{"n_head": 3, "d_mlp": 256, "tie_embeddings": true, "init_std_o": 0.0434, "doc_mask": true}
Each number is 200 + 30 x the weight over its row's rms, rounded and kept within 0 to 999. Layers, rows and columns count from 0. The size before them is the row's rms in percent of the matrix's.

# v: layer 5 attention value, 96x96, rms 0.362, rows 55-63, columns 0-95
# o: layer 5 attention output (transposed), 96x96, rms 0.325, rows 55-63, columns 0-95
# q: layer 5 attention query, 96x96, rms 0.157, rows 64-90, columns 0-95
# k: layer 5 attention key, 96x96, rms 0.165, rows 64-90, columns 0-95
v55,065,163,175,200,239,239,176,198,181,173,192,166,200,167,197,178,216,250,213,199,173,199,241,189,194,161,189,174,168,240,166,187,179,226,196,192,256,201,191,237,225,216,197,187,211,197,225,176,157,203,223,139,239,202,207,208,236,209,239,186,209,223,180,258,224,186,145,289,189,219,215,150,235,215,210,199,128,132,230,191,183,183,219,220,256,238,272,172,185,217,193,210,183,210,220,172,180
o55,065,186,210,186,193,183,210,225,206,171,201,212,221,147,167,148,130,248,147,156,190,185,242,227,152,186,213,187,223,182,184,254,219,240,203,217,230,200,212,170,235,173,197,243,198,197,198,192,166,248,203,209,164,240,238,185,167,202,138,211,242,189,195,208,197,208,219,241,105,183,201,217,142,209,152,172,182,202,235,197,179,196,198,153,232,180,193,242,224,215,190,160,160,181,214,227,221
v56,059,212,182,238,154,180,182,149,210,201,194,181,189,217,201,188,267,200,165,227,248,219,184,257,246,176,185,210,200,165,243,190,234,205,192,180,228,209,170,171,232,167,214,182,193,199,215,190,235,238,206,152,187,240,178,180,248,170,254,160,230,252,149,226,176,137,172,195,190,177,218,163,200,215,205,238,243,236,245,166,230,252,202,195,242,187,208,210,226,157,173,180,259,205,171,208,207
o56,070,219,258,255,206,201,169,173,190,189,211,250,288,208,160,145,219,171,167,188,278,171,203,205,256,145,178,200,136,213,203,213,205,166,210,152,139,186,226,163,213,185,151,222,213,203,192,181,171,217,195,202,210,203,149,194,222,200,202,194,230,221,199,228,156,190,225,207,186,183,204,191,217,249,154,190,199,159,221,239,194,196,205,155,212,182,194,200,144,157,203,170,193,187,231,179,219
v57,057,201,207,219,280,182,225,237,158,152,231,222,184,193,192,174,208,137,182,183,152,183,165,200,227,241,212,218,238,209,153,229,212,191,160,227,184,171,218,254,223,218,179,228,219,145,234,160,227,189,225,210,148,192,252,204,158,210,222,200,251,205,219,190,243,155,151,168,221,192,252,198,201,200,163,228,216,231,205,255,202,188,220,214,210,156,225,181,198,192,220,228,182,240,160,187,240
o57,058,199,230,191,200,255,195,203,163,194,203,214,178,209,181,197,142,156,194,176,200,215,131,163,239,244,191,156,217,120,193,196,183,186,177,198,201,199,225,226,136,199,237,193,252,180,208,172,173,227,189,198,182,175,238,193,192,233,196,183,233,248,239,203,212,160,197,189,255,188,199,197,213,196,226,209,214,148,196,155,213,167,215,218,187,191,175,127,194,237,230,215,112,199,169,145,201
v58,058,183,188,203,203,159,154,189,170,243,232,216,200,217,217,203,221,195,246,246,176,217,220,189,188,222,221,222,181,237,202,258,154,218,195,235,204,187,212,139,205,233,175,240,243,198,217,222,268,178,185,211,172,200,185,180,221,175,218,147,174,133,237,192,161,210,179,198,141,217,219,205,177,203,183,130,212,210,229,184,159,234,253,185,217,219,228,221,153,188,248,220,210,201,192,238,276
o58,063,166,200,164,208,185,210,147,180,206,221,210,235,200,192,208,202,153,228,235,203,205,235,233,197,226,180,193,210,218,232,208,194,186,174,183,188,122,141,132,221,195,193,189,184,206,190,217,148,118,165,237,272,214,205,235,227,238,199,213,175,186,201,171,157,169,189,177,246,173,220,199,208,278,195,166,174,170,189,177,182,217,214,128,225,211,218,197,171,230,212,225,230,217,217,151,211
v59,063,150,200,216,236,161,188,228,184,177,220,203,181,192,135,149,251,208,198,204,225,246,196,196,197,196,159,207,205,230,222,199,191,189,207,199,235,180,199,237,203,191,235,227,246,203,224,239,162,233,238,234,237,249,202,221,200,255,195,170,217,226,195,179,200,238,246,176,155,294,191,221,207,222,235,181,233,167,225,158,210,257,225,197,209,261,208,213,241,158,250,215,181,208,166,220,210
o59,064,230,249,161,241,207,183,226,287,218,212,203,206,236,202,156,196,179,209,198,237,197,227,184,174,231,197,221,222,234,181,246,226,207,225,192,144,170,238,184,220,222,199,155,226,191,170,203,166,198,262,227,186,182,172,193,205,282,170,179,227,207,201,158,222,164,243,236,200,219,221,232,213,243,263,212,211,231,194,222,186,196,205,185,243,231,155,170,167,146,249,182,234,213,179,198,191
v60,065,196,135,197,189,196,160,185,250,167,172,160,215,175,196,209,168,243,197,142,257,172,231,271,252,175,206,201,256,170,204,207,215,232,209,196,165,195,223,228,176,187,258,219,212,243,192,269,173,197,195,178,193,170,202,174,169,211,215,258,213,173,256,213,198,191,177,196,243,138,191,180,223,161,180,193,236,170,167,166,209,189,182,190,208,221,216,172,166,220,219,176,197,182,253,183,229
o60,078,146,194,213,234,212,205,158,220,164,166,181,214,185,185,207,235,198,199,160,229,220,190,186,240,185,214,205,201,187,147,145,213,235,224,246,212,229,223,194,206,231,268,250,196,244,187,224,215,199,199,203,234,200,178,245,200,198,252,191,208,211,213,211,200,222,216,167,126,227,199,222,98,174,208,219,250,242,176,194,244,284,228,219,203,176,209,233,191,191,160,194,220,232,207,201,197
v61,064,184,219,180,223,229,188,168,195,224,183,211,227,166,207,182,236,194,205,169,240,162,216,213,169,228,205,202,167,196,213,208,163,158,203,243,220,155,187,221,215,243,230,174,191,176,181,216,250,173,182,160,188,218,201,210,154,230,125,219,175,158,154,270,172,199,211,201,163,194,242,188,133,239,187,229,131,169,200,169,167,122,264,206,166,205,195,217,201,193,225,231,195,172,225,195,202
o61,076,181,217,213,177,186,261,154,194,178,198,184,164,182,239,225,210,185,180,172,161,198,179,254,176,236,165,249,252,213,151,163,211,203,205,207,209,208,225,237,188,194,206,205,165,190,210,178,162,163,176,182,185,188,214,220,163,219,137,183,212,138,152,173,209,226,198,180,212,205,248,155,213,208,143,211,136,146,171,142,201,220,175,168,177,231,198,223,262,181,204,236,243,207,163,197,213
v62,066,193,175,200,152,221,201,229,136,230,157,241,268,167,216,191,207,179,232,213,212,165,222,216,159,231,214,195,163,257,204,195,160,164,205,222,194,216,185,200,188,183,213,224,203,157,187,154,147,147,212,239,215,182,198,177,227,221,182,186,159,213,240,179,177,210,229,218,182,217,173,186,212,142,205,194,233,201,132,243,212,216,218,182,169,171,179,239,172,162,150,239,216,125,208,175,171
o62,068,167,190,211,191,142,226,224,192,198,220,143,198,246,181,186,221,258,209,191,154,202,176,214,187,245,222,227,180,251,221,247,192,169,200,254,164,218,133,214,207,195,187,151,175,163,245,193,215,140,272,194,220,214,233,143,184,166,215,222,138,168,213,195,185,270,160,195,221,190,249,208,205,180,218,208,191,230,202,176,223,212,183,179,211,197,219,172,230,189,190,194,249,180,180,205,167
v63,073,241,181,237,230,221,203,206,190,220,259,180,196,235,184,207,168,182,211,161,170,200,209,184,189,240,175,223,204,217,199,207,255,220,236,225,197,202,208,236,180,195,220,228,210,229,200,169,160,220,234,250,208,250,194,203,271,249,154,154,210,182,178,149,207,202,150,189,210,171,184,197,186,293,181,210,209,240,237,216,208,212,257,191,207,159,223,222,176,162,148,203,264,204,159,232,194
o63,077,194,201,204,195,150,166,239,189,229,218,242,151,250,219,181,186,226,212,199,240,188,193,240,232,232,204,149,240,206,219,179,229,181,210,231,184,153,236,256,180,213,157,203,217,192,196,246,214,210,225,220,190,238,191,162,223,200,199,127,191,231,157,272,201,213,172,252,241,145,169,229,232,215,185,214,147,198,201,216,170,139,247,146,214,178,224,202,229,207,204,211,173,182,195,177,205
q64,029,156,262,189,200,194,198,189,199,178,131,184,254,220,204,220,172,178,193,217,206,183,198,211,222,171,196,213,152,183,202,259,212,193,241,188,197,238,238,214,185,180,208,152,211,194,233,210,207,169,182,196,135,220,197,190,223,145,182,196,194,180,189,182,225,141,187,182,214,179,190,206,148,213,139,250,148,201,196,222,166,212,229,127,147,195,203,195,212,226,166,167,244,244,132,175,235
k64,032,209,180,158,186,164,231,218,221,236,238,182,166,241,209,209,223,194,179,158,213,197,226,203,169,174,202,180,209,208,245,202,248,174,163,147,206,158,183,167,175,234,215,261,192,214,173,201,220,159,202,176,286,203,221,222,248,214,211,205,150,192,182,233,169,203,220,146,215,247,196,183,255,166,235,206,214,185,244,187,222,181,172,241,191,173,139,229,230,180,163,193,185,224,185,201,130
q65,040,178,235,186,203,214,192,235,174,209,189,144,242,203,188,186,221,180,207,227,199,222,225,210,208,157,227,237,236,249,155,217,135,184,254,166,210,221,235,207,243,220,194,172,144,192,193,174,209,248,147,196,198,137,250,152,183,216,200,190,148,201,220,153,234,134,171,157,213,204,203,204,177,211,142,203,196,180,218,246,150,150,225,190,154,171,201,198,196,182,186,197,185,224,183,207,228
k65,027,206,129,225,155,200,143,157,146,220,202,247,240,187,167,206,218,238,257,213,213,201,201,179,246,230,191,127,147,226,162,196,199,181,189,214,243,182,209,195,226,163,183,199,205,212,208,188,200,213,275,206,173,181,199,178,221,192,190,145,201,254,185,208,215,212,214,228,173,240,199,237,236,185,228,129,164,201,153,169,239,170,213,219,212,203,217,169,230,221,196,199,247,203,215,219,225
q66,034,214,276,192,152,181,174,247,163,161,170,167,263,239,194,224,210,190,198,226,212,194,227,192,206,199,207,262,202,200,180,211,191,188,223,219,208,244,193,226,196,170,260,226,196,191,202,197,180,223,150,250,168,200,229,166,232,187,220,177,146,209,185,176,238,172,184,111,224,215,204,197,187,229,155,215,194,182,182,226,136,188,195,164,164,146,205,231,193,219,188,213,205,219,135,236,221
k66,025,205,128,248,219,228,191,167,180,210,186,220,184,164,221,227,207,172,175,185,247,200,143,173,217,213,236,123,198,276,199,192,185,198,229,189,212,177,180,207,178,224,199,162,158,184,215,274,163,190,242,175,196,189,208,122,230,206,216,133,209,232,190,223,196,236,203,216,159,199,198,236,221,192,227,194,205,226,249,187,193,222,225,233,196,272,192,189,232,148,218,190,202,203,217,190,188
q67,036,213,238,148,169,236,167,260,156,206,174,197,193,176,159,174,244,218,152,198,224,222,221,222,225,176,216,238,208,223,178,239,176,169,206,207,191,252,199,230,213,215,207,162,168,205,199,187,159,225,123,243,200,180,207,151,190,197,225,234,185,208,183,170,231,159,185,139,202,186,170,253,170,209,166,231,193,223,145,257,154,185,244,188,219,167,223,209,175,214,212,226,165,205,189,173,245
k67,033,222,171,226,187,241,167,173,194,209,158,226,262,183,177,172,175,208,253,231,198,206,190,195,217,278,199,207,232,190,182,195,154,198,213,248,191,202,228,193,218,149,190,155,203,173,235,226,218,245,251,187,119,191,155,187,167,230,207,193,212,210,136,172,236,222,185,259,193,187,209,215,187,184,171,189,168,188,158,171,209,196,258,150,190,192,234,188,201,258,228,202,215,165,218,228,222
q68,030,215,213,185,204,251,249,195,206,203,229,202,244,200,206,221,150,219,211,241,189,216,257,208,229,165,203,212,199,264,173,213,160,166,182,207,151,169,167,220,209,239,210,201,170,223,187,171,205,248,219,189,156,238,178,184,226,183,229,168,193,146,279,174,187,215,232,218,149,165,183,205,225,139,168,148,207,181,209,227,214,230,241,149,249,176,258,206,215,162,189,194,173,205,189,183,187
k68,030,205,193,203,169,166,196,188,152,170,193,201,216,180,236,226,251,173,190,161,209,96,177,172,196,218,216,166,198,182,242,199,218,212,209,211,226,171,208,237,146,204,223,213,173,223,249,208,160,218,220,181,206,215,264,160,241,163,170,238,205,258,164,223,197,197,146,216,261,156,233,211,243,212,181,229,180,224,208,169,225,185,212,226,174,204,148,185,246,214,188,208,197,179,189,255,219
q69,043,195,265,230,209,210,204,225,174,187,177,162,257,198,184,204,202,205,204,208,213,207,243,187,228,206,244,247,214,215,211,194,170,176,246,223,192,242,182,195,181,251,248,167,236,160,225,174,202,239,145,224,171,233,235,165,188,195,204,196,202,199,171,167,231,156,182,165,217,181,168,191,139,208,154,249,161,145,216,229,146,176,216,158,169,155,217,172,181,221,190,224,180,199,134,192,243
k69,040,183,170,227,151,257,170,195,150,245,195,247,249,204,206,199,187,228,215,242,194,188,179,188,239,238,185,196,202,249,146,230,171,204,203,211,226,186,240,226,241,170,189,179,174,174,197,176,196,245,227,238,188,115,205,113,211,241,175,182,196,184,167,176,221,221,147,208,150,242,243,220,180,195,151,170,216,197,202,216,185,203,209,172,177,215,245,209,197,225,240,197,220,223,222,211,204
q70,051,222,238,164,193,261,212,222,206,185,167,136,259,190,210,203,200,207,222,251,200,220,217,206,171,210,221,284,180,206,191,250,164,170,256,220,155,212,204,217,211,233,219,181,203,202,215,170,217,278,162,234,133,221,246,175,197,207,188,195,178,184,198,165,217,148,181,197,195,172,193,207,177,223,124,206,174,171,212,240,187,166,251,179,227,156,220,198,196,223,207,194,181,202,195,231,218
k70,040,190,224,186,189,261,207,175,227,208,176,203,227,150,163,239,179,201,220,223,232,209,180,182,258,219,230,221,218,207,125,177,163,201,175,243,205,235,237,209,225,171,196,149,233,171,205,186,211,216,179,226,181,154,221,135,170,250,185,144,189,164,181,179,184,179,162,201,193,223,188,218,143,217,151,206,173,188,150,226,204,226,248,152,184,242,236,189,187,211,190,145,189,227,212,202,245
q71,034,190,229,231,228,220,159,191,150,225,200,213,163,232,210,175,226,194,173,207,154,155,217,239,255,187,179,214,203,225,191,220,222,232,217,187,252,248,188,192,158,216,211,185,227,175,206,233,205,142,177,165,255,145,206,208,180,183,208,225,235,215,197,232,302,176,191,194,261,200,204,129,199,216,222,195,267,218,210,201,159,213,167,216,186,186,176,212,183,221,191,250,196,207,150,194,206
k71,029,200,226,173,206,254,207,193,313,170,193,176,181,211,150,176,186,174,208,202,201,237,202,224,148,203,208,246,167,171,235,196,209,203,187,189,147,201,219,234,209,224,171,188,222,256,191,165,199,229,187,181,144,228,184,255,192,221,175,181,187,171,227,160,182,170,223,185,214,236,175,218,195,171,254,237,150,224,187,200,227,228,219,200,213,145,190,244,203,216,221,186,135,171,236,179,175
q72,038,206,227,193,189,231,193,197,172,216,185,171,235,241,194,185,249,192,208,218,175,179,199,211,215,174,222,237,168,205,155,237,176,204,228,171,204,225,230,232,198,230,236,192,174,171,222,197,191,236,145,238,141,198,213,167,200,209,194,210,166,223,147,150,284,152,161,120,239,201,197,214,156,239,115,230,186,197,221,234,195,203,240,200,169,172,203,191,209,185,236,241,175,225,189,222,204
k72,031,203,226,201,218,220,189,191,258,214,177,174,180,196,174,224,152,238,207,213,216,216,202,211,158,218,146,255,147,141,208,267,178,250,237,172,143,191,218,186,196,172,206,205,173,260,222,201,209,210,209,204,172,162,158,276,175,221,205,175,194,130,210,230,165,185,249,218,150,194,185,204,187,165,249,172,167,190,193,183,225,224,225,196,210,177,205,208,221,238,204,210,189,148,208,166,172
q73,067,205,186,249,234,159,199,178,144,225,229,234,165,239,206,162,179,194,201,136,197,165,179,209,244,162,211,154,231,222,214,145,219,211,208,184,272,195,188,200,189,190,203,221,202,179,215,222,185,156,191,124,281,195,194,249,197,207,222,200,247,250,222,228,241,208,207,187,226,195,188,179,236,193,259,206,218,217,205,141,209,219,144,215,189,236,194,198,187,182,169,232,228,197,165,194,193
k73,040,204,183,206,234,132,180,174,193,196,221,199,158,237,222,189,262,185,180,171,182,153,206,244,189,179,195,169,164,208,234,214,213,226,176,185,197,174,173,202,184,237,171,237,174,209,219,212,166,140,170,188,267,247,173,231,239,151,216,229,202,227,188,212,190,177,222,154,232,168,218,126,216,238,210,175,221,218,239,181,197,187,115,245,196,183,147,213,205,202,230,231,204,172,196,207,174
q74,056,168,188,211,223,191,209,195,181,214,190,261,139,207,185,198,158,193,189,150,222,179,171,211,216,192,159,130,265,211,189,180,240,221,172,193,268,181,195,161,168,139,158,198,198,202,216,221,188,143,224,145,245,224,168,235,187,177,226,189,233,208,220,249,192,230,262,198,199,215,186,170,220,147,244,212,184,221,188,157,221,196,158,219,220,251,191,192,165,195,192,183,216,176,187,167,177
k74,036,198,173,190,158,160,172,237,181,206,214,229,199,194,220,187,255,168,201,208,136,181,204,185,238,183,241,199,234,249,170,178,213,169,179,213,205,197,129,190,205,210,154,193,223,164,179,226,229,207,205,204,217,223,212,116,262,208,178,201,178,243,176,200,207,189,149,171,225,209,197,184,205,236,125,241,249,218,239,170,179,143,153,167,147,198,173,189,171,199,182,214,197,204,178,235,185
q75,068,214,230,157,179,225,193,209,263,194,169,171,221,150,175,232,177,195,188,245,216,243,216,189,157,257,202,243,190,160,157,260,191,203,205,220,143,206,207,197,236,192,182,177,193,211,196,187,232,250,193,243,151,200,212,156,201,189,192,189,177,126,215,170,186,227,199,229,172,212,231,220,157,177,167,213,156,210,184,237,187,175,261,197,243,168,195,196,194,201,256,138,169,189,240,195,180
k75,040,192,245,192,190,237,208,191,202,215,177,195,214,168,192,234,133,236,219,218,256,214,205,205,192,260,180,207,232,195,167,182,168,191,231,216,210,230,231,199,207,159,200,130,220,190,225,183,201,239,234,181,125,182,218,187,150,239,173,169,207,185,224,203,205,190,199,257,166,259,192,247,216,186,185,177,154,206,169,209,186,187,273,170,163,240,277,201,199,187,167,173,229,220,189,166,204
q76,054,209,182,234,157,219,214,231,185,172,190,151,258,170,241,192,234,238,233,226,232,218,232,198,187,189,240,243,150,194,230,163,177,173,198,179,151,232,234,242,149,216,238,167,189,203,170,190,205,232,187,270,169,201,212,172,209,202,187,176,210,249,185,132,196,134,193,235,227,173,191,211,219,243,206,204,227,171,190,214,226,247,216,206,222,179,152,227,228,193,152,227,203,224,176,246,215
k76,069,168,236,188,188,208,192,121,198,228,186,229,159,181,180,211,182,179,199,239,218,205,204,276,162,235,149,196,212,189,155,198,189,221,172,116,211,191,251,172,245,216,223,218,176,242,199,163,158,194,135,197,177,194,180,287,180,237,200,192,260,167,184,224,214,229,222,202,188,197,157,182,166,163,209,196,163,199,189,181,189,236,172,179,216,210,204,203,225,208,221,221,203,181,195,150,223
q77,068,171,185,226,235,186,202,207,121,178,219,206,199,202,249,200,207,182,202,176,186,179,192,216,230,132,198,185,225,235,235,125,209,222,196,191,266,198,202,190,137,187,200,207,230,170,186,184,156,172,174,184,249,204,212,235,202,218,189,191,189,272,219,197,201,181,230,194,226,174,201,188,263,221,252,171,247,207,174,179,195,254,143,215,191,201,175,208,222,189,143,239,226,181,143,171,207
k77,041,226,190,214,204,158,203,192,182,152,246,215,217,218,238,203,250,190,177,182,159,175,184,257,203,150,240,197,198,222,220,226,162,193,192,172,218,138,222,199,199,204,234,214,194,216,147,240,184,146,199,204,245,206,214,217,259,152,202,193,223,270,157,160,172,179,218,152,205,142,219,186,200,243,200,199,244,183,185,188,215,225,127,180,183,171,127,185,191,197,208,235,182,221,221,191,203
q78,109,225,239,181,197,196,178,178,275,232,213,200,155,257,157,163,191,218,191,196,206,177,215,186,191,230,201,190,165,196,182,277,209,207,202,216,173,213,181,196,256,253,211,221,178,221,229,239,247,199,217,177,199,188,197,202,183,198,221,218,208,164,175,226,197,238,157,191,187,234,195,173,143,189,174,233,181,165,279,162,223,118,227,192,147,217,241,205,185,207,256,207,179,212,224,243,208
k78,128,208,166,218,216,185,199,271,223,170,222,156,213,223,198,168,205,224,214,168,185,201,194,99,226,178,222,213,179,210,238,201,215,191,217,272,177,218,128,222,171,174,184,177,216,157,196,231,248,214,265,189,206,210,223,123,193,173,192,230,161,226,227,200,201,190,191,220,212,206,223,207,242,206,203,211,221,249,213,218,195,143,246,251,218,191,207,203,170,204,205,162,194,208,180,249,160
q79,068,229,218,234,147,208,222,232,236,188,192,157,240,179,222,188,203,251,241,234,244,223,238,185,178,189,236,233,127,180,221,203,174,154,205,189,130,226,225,237,174,245,245,172,157,229,184,206,229,239,210,252,156,197,208,164,202,198,193,175,202,212,178,157,192,157,170,236,199,192,191,200,187,224,187,227,216,156,222,204,232,196,257,186,205,190,184,236,218,195,175,207,179,240,183,277,217
k79,055,170,223,215,175,217,193,162,208,273,168,220,159,206,158,200,183,189,214,231,219,231,254,212,158,253,133,207,192,180,170,199,242,207,173,175,180,249,184,192,217,236,155,209,152,232,234,150,225,221,155,204,181,212,153,230,149,258,197,226,219,135,241,238,250,239,194,227,180,203,167,173,185,181,239,206,183,236,228,202,167,200,208,240,212,199,242,200,201,198,212,182,207,174,195,199,196
q80,068,144,144,170,233,203,190,193,144,202,185,234,196,183,206,232,211,144,183,174,162,187,175,217,217,217,178,180,284,189,186,166,206,228,199,199,262,178,183,185,196,132,176,224,247,176,189,191,153,188,179,186,229,214,183,228,212,190,196,215,195,193,244,216,215,209,261,174,225,195,216,221,234,183,205,176,177,249,147,203,161,242,141,218,244,210,179,168,190,191,201,186,223,165,225,126,175
k80,181,192,233,182,183,219,202,131,184,233,180,237,196,165,203,241,188,176,185,232,220,204,206,301,180,232,171,188,222,179,163,206,189,210,188,134,222,182,277,181,229,230,211,226,178,244,212,165,155,190,143,211,190,184,179,269,206,226,211,172,230,167,172,199,190,215,210,189,190,201,183,199,148,191,196,190,171,145,183,188,210,253,161,148,185,210,203,196,227,194,189,233,209,189,224,150,242
q81,146,223,242,192,202,190,168,183,261,229,223,199,151,275,166,151,200,218,195,191,207,161,221,188,199,206,209,177,163,212,195,261,213,209,205,212,191,223,180,191,234,259,224,226,177,216,227,245,236,186,214,172,214,184,206,213,180,206,221,216,199,181,172,224,198,225,151,192,198,231,187,158,155,208,181,224,198,156,289,150,235,124,212,196,130,219,234,208,196,196,238,221,188,207,212,254,213
k81,078,207,212,173,189,212,205,155,179,173,203,235,219,155,225,243,196,186,179,224,212,171,161,279,217,204,209,187,215,197,185,186,166,202,197,138,246,164,275,182,219,183,251,207,222,218,191,197,140,188,160,204,194,186,224,237,233,197,198,140,237,202,154,178,156,192,208,175,208,208,183,222,169,183,165,196,168,130,164,176,213,239,172,129,188,207,180,201,231,203,195,249,196,205,216,158,251
q82,161,164,164,240,127,235,212,200,190,226,220,184,203,218,171,161,259,240,216,189,274,204,204,179,206,229,212,235,252,179,222,189,241,199,196,195,191,195,189,236,240,181,240,201,177,212,193,229,221,223,205,228,218,175,176,189,212,172,222,215,265,217,201,200,239,113,198,179,266,266,200,207,207,171,199,234,179,199,197,214,234,215,170,162,187,224,108,201,197,204,170,204,196,181,195,223,191
k82,159,149,160,184,178,193,186,214,217,186,254,177,197,170,206,248,197,167,227,205,183,207,217,180,228,186,205,219,191,201,186,186,214,196,172,199,258,177,119,199,184,188,207,279,138,202,193,188,202,190,183,227,228,224,283,154,206,185,220,187,211,180,147,140,155,235,190,219,227,207,207,230,163,195,175,226,228,205,175,189,189,138,219,199,238,195,191,220,203,281,207,235,177,200,157,240,194
q83,160,158,205,165,211,234,175,230,186,237,157,209,200,222,219,209,169,162,207,193,226,171,255,224,206,202,199,156,212,204,187,180,147,240,185,197,234,268,229,208,155,152,176,183,180,207,153,225,189,175,228,242,162,173,212,162,216,203,181,184,142,163,175,152,240,199,209,214,178,205,178,148,253,172,158,220,162,221,161,227,260,189,196,258,208,182,170,203,188,151,184,196,171,196,244,210,173
k83,151,166,201,191,191,198,157,173,203,218,184,202,129,170,258,186,193,200,227,228,184,208,193,178,233,265,164,216,203,204,187,120,225,209,172,182,185,225,191,174,210,194,227,193,173,175,174,170,222,238,151,214,182,140,192,167,177,289,185,184,252,187,218,204,223,184,202,220,216,233,134,189,210,177,202,211,182,196,189,170,130,172,196,239,171,235,238,198,192,179,191,197,199,228,132,188,237
q84,155,207,176,227,178,192,181,169,187,234,209,168,203,210,225,198,262,233,190,214,231,229,240,242,237,195,178,189,204,180,256,211,200,218,226,231,195,187,220,98,209,156,186,155,187,247,231,246,209,221,206,156,145,196,295,201,191,214,216,225,215,191,229,208,173,193,133,213,212,171,182,174,220,168,183,257,235,204,148,184,239,211,185,177,236,174,179,190,184,195,214,175,215,183,232,209,206
k84,150,183,200,204,137,196,207,255,147,226,277,179,163,167,222,201,174,226,196,168,158,252,223,195,139,248,172,195,226,210,185,216,163,184,215,195,277,202,160,187,206,191,245,193,225,227,259,175,214,221,213,175,117,183,173,155,211,216,188,231,190,170,173,198,205,212,193,218,233,159,170,159,248,181,216,167,221,203,206,185,219,145,182,220,198,206,182,196,223,223,223,220,233,187,180,206,213
q85,157,197,218,189,214,231,209,152,210,167,205,211,197,184,227,191,208,208,177,121,173,151,249,149,223,183,233,160,160,206,252,210,178,177,239,220,173,171,159,206,189,209,209,177,158,206,178,187,161,157,160,200,162,167,188,188,218,236,183,239,226,202,206,179,149,187,169,214,255,199,228,155,162,191,213,203,166,182,248,203,190,157,236,194,188,173,209,175,227,179,177,204,236,145,231,132,142
k85,149,221,198,164,252,230,195,232,247,214,199,197,210,179,206,196,194,120,248,239,247,211,191,167,188,254,190,181,179,236,240,227,217,202,183,176,152,136,148,148,189,196,208,164,217,186,202,217,182,202,232,209,189,191,194,177,198,191,164,188,182,198,220,137,191,141,183,148,228,206,203,208,256,232,282,237,179,185,194,187,215,189,172,202,210,187,228,176,158,240,232,235,196,170,188,159,210
q86,157,235,217,186,143,166,231,154,176,181,250,182,191,208,212,253,182,241,184,237,216,212,224,190,227,207,257,221,182,288,197,226,240,248,178,241,227,194,220,198,178,212,139,155,181,203,206,188,188,187,213,175,185,167,181,209,156,208,164,177,212,228,154,227,199,150,157,187,184,157,183,182,165,160,226,224,226,227,185,264,200,180,188,221,174,236,228,199,189,231,229,212,145,186,227,172,189
k86,147,202,192,202,212,194,194,223,209,260,172,192,174,251,197,238,219,223,226,179,218,223,187,227,189,205,218,206,186,249,178,200,197,179,194,249,194,202,179,209,193,232,200,233,155,224,199,178,203,210,241,241,162,215,216,210,239,236,242,233,153,196,156,185,261,217,219,241,236,182,276,210,177,215,267,195,209,235,169,161,198,197,185,161,180,270,218,98,174,157,185,211,203,210,184,170,210
q87,173,221,203,223,182,233,218,178,217,239,223,185,207,178,224,193,263,174,192,163,204,162,214,181,194,178,213,222,223,271,173,209,224,144,164,185,150,191,273,150,185,188,204,255,206,244,230,166,217,137,195,233,221,190,239,158,171,220,192,185,184,213,226,222,227,179,241,198,155,215,206,177,240,160,209,173,214,238,195,261,214,164,233,197,166,135,164,187,202,246,202,238,207,212,196,184,213
k87,164,177,212,213,205,152,184,221,236,186,211,188,213,141,239,139,162,194,205,178,239,180,258,246,188,163,194,177,207,222,186,225,218,187,196,205,204,156,182,152,224,231,170,250,167,230,213,198,170,261,238,221,182,165,154,202,217,238,215,211,231,226,165,176,202,160,252,269,160,208,198,204,154,274,168,194,224,247,184,230,186,183,155,190,217,214,185,243,194,165,220,199,205,191,182,177,207
q88,158,246,174,191,177,193,166,239,218,178,232,167,269,171,170,170,150,196,215,249,225,171,196,179,197,264,180,143,191,219,134,199,203,200,203,215,247,215,241,218,148,232,225,249,178,221,145,197,170,224,163,191,178,205,159,222,207,177,223,215,205,164,201,205,163,167,175,231,236,199,165,188,230,172,217,241,197,242,212,192,204,271,218,211,209,209,180,154,179,224,157,204,238,196,245,199,200
k88,155,230,201,216,221,206,201,213,182,174,232,252,197,192,170,221,194,262,209,200,240,211,174,180,183,204,180,218,188,173,155,167,126,186,171,213,196,198,253,141,204,172,174,228,231,228,129,185,168,179,173,156,189,263,241,173,250,216,198,250,226,205,178,146,221,113,210,228,194,200,201,187,178,164,206,203,178,179,224,180,158,161,167,228,168,193,212,207,172,162,224,199,198,197,177,231,231
q89,165,181,154,207,135,185,174,169,265,211,181,184,199,224,197,203,197,220,197,156,183,183,231,207,217,241,247,224,233,188,231,206,175,175,205,166,239,198,235,218,106,204,243,233,213,198,211,240,155,165,212,208,192,201,207,228,134,186,161,204,225,185,254,188,230,137,237,169,200,151,197,241,184,244,181,183,162,186,202,177,232,175,193,205,203,212,212,173,192,172,276,164,195,213,204,192,226
k89,154,243,188,229,160,147,185,249,194,202,208,217,215,254,212,157,160,198,165,187,211,157,216,220,201,202,203,201,198,204,222,196,262,164,171,155,229,213,182,203,227,174,170,179,211,175,179,198,195,206,160,198,194,213,263,134,200,195,129,181,220,220,217,225,242,251,192,263,223,184,185,233,221,191,212,208,137,211,241,178,163,179,192,164,239,212,194,192,231,172,205,216,121,196,223,162,237
q90,154,199,192,221,188,230,157,180,201,138,221,181,200,182,194,259,237,200,187,198,152,151,200,161,183,169,169,199,164,222,147,197,197,175,199,173,184,204,172,228,261,173,200,246,202,228,211,193,170,195,194,173,204,167,213,216,194,235,228,249,200,230,275,143,225,225,196,184,216,211,191,202,232,226,193,257,195,180,169,173,235,212,163,139,187,181,181,209,203,197,199,120,158,196,201,125,165
k90,150,157,246,203,205,207,228,172,152,173,173,217,216,201,213,184,226,178,171,173,241,233,220,202,188,253,161,239,161,206,165,186,243,174,186,166,181,234,156,182,187,211,195,256,207,242,233,226,160,194,147,211,227,195,189,228,161,166,193,226,166,152,166,174,183,158,192,177,228,157,230,212,250,180,225,177,188,201,199,214,213,172,187,148,252,228,258,271,180,205,195,215,189,242,245,204,176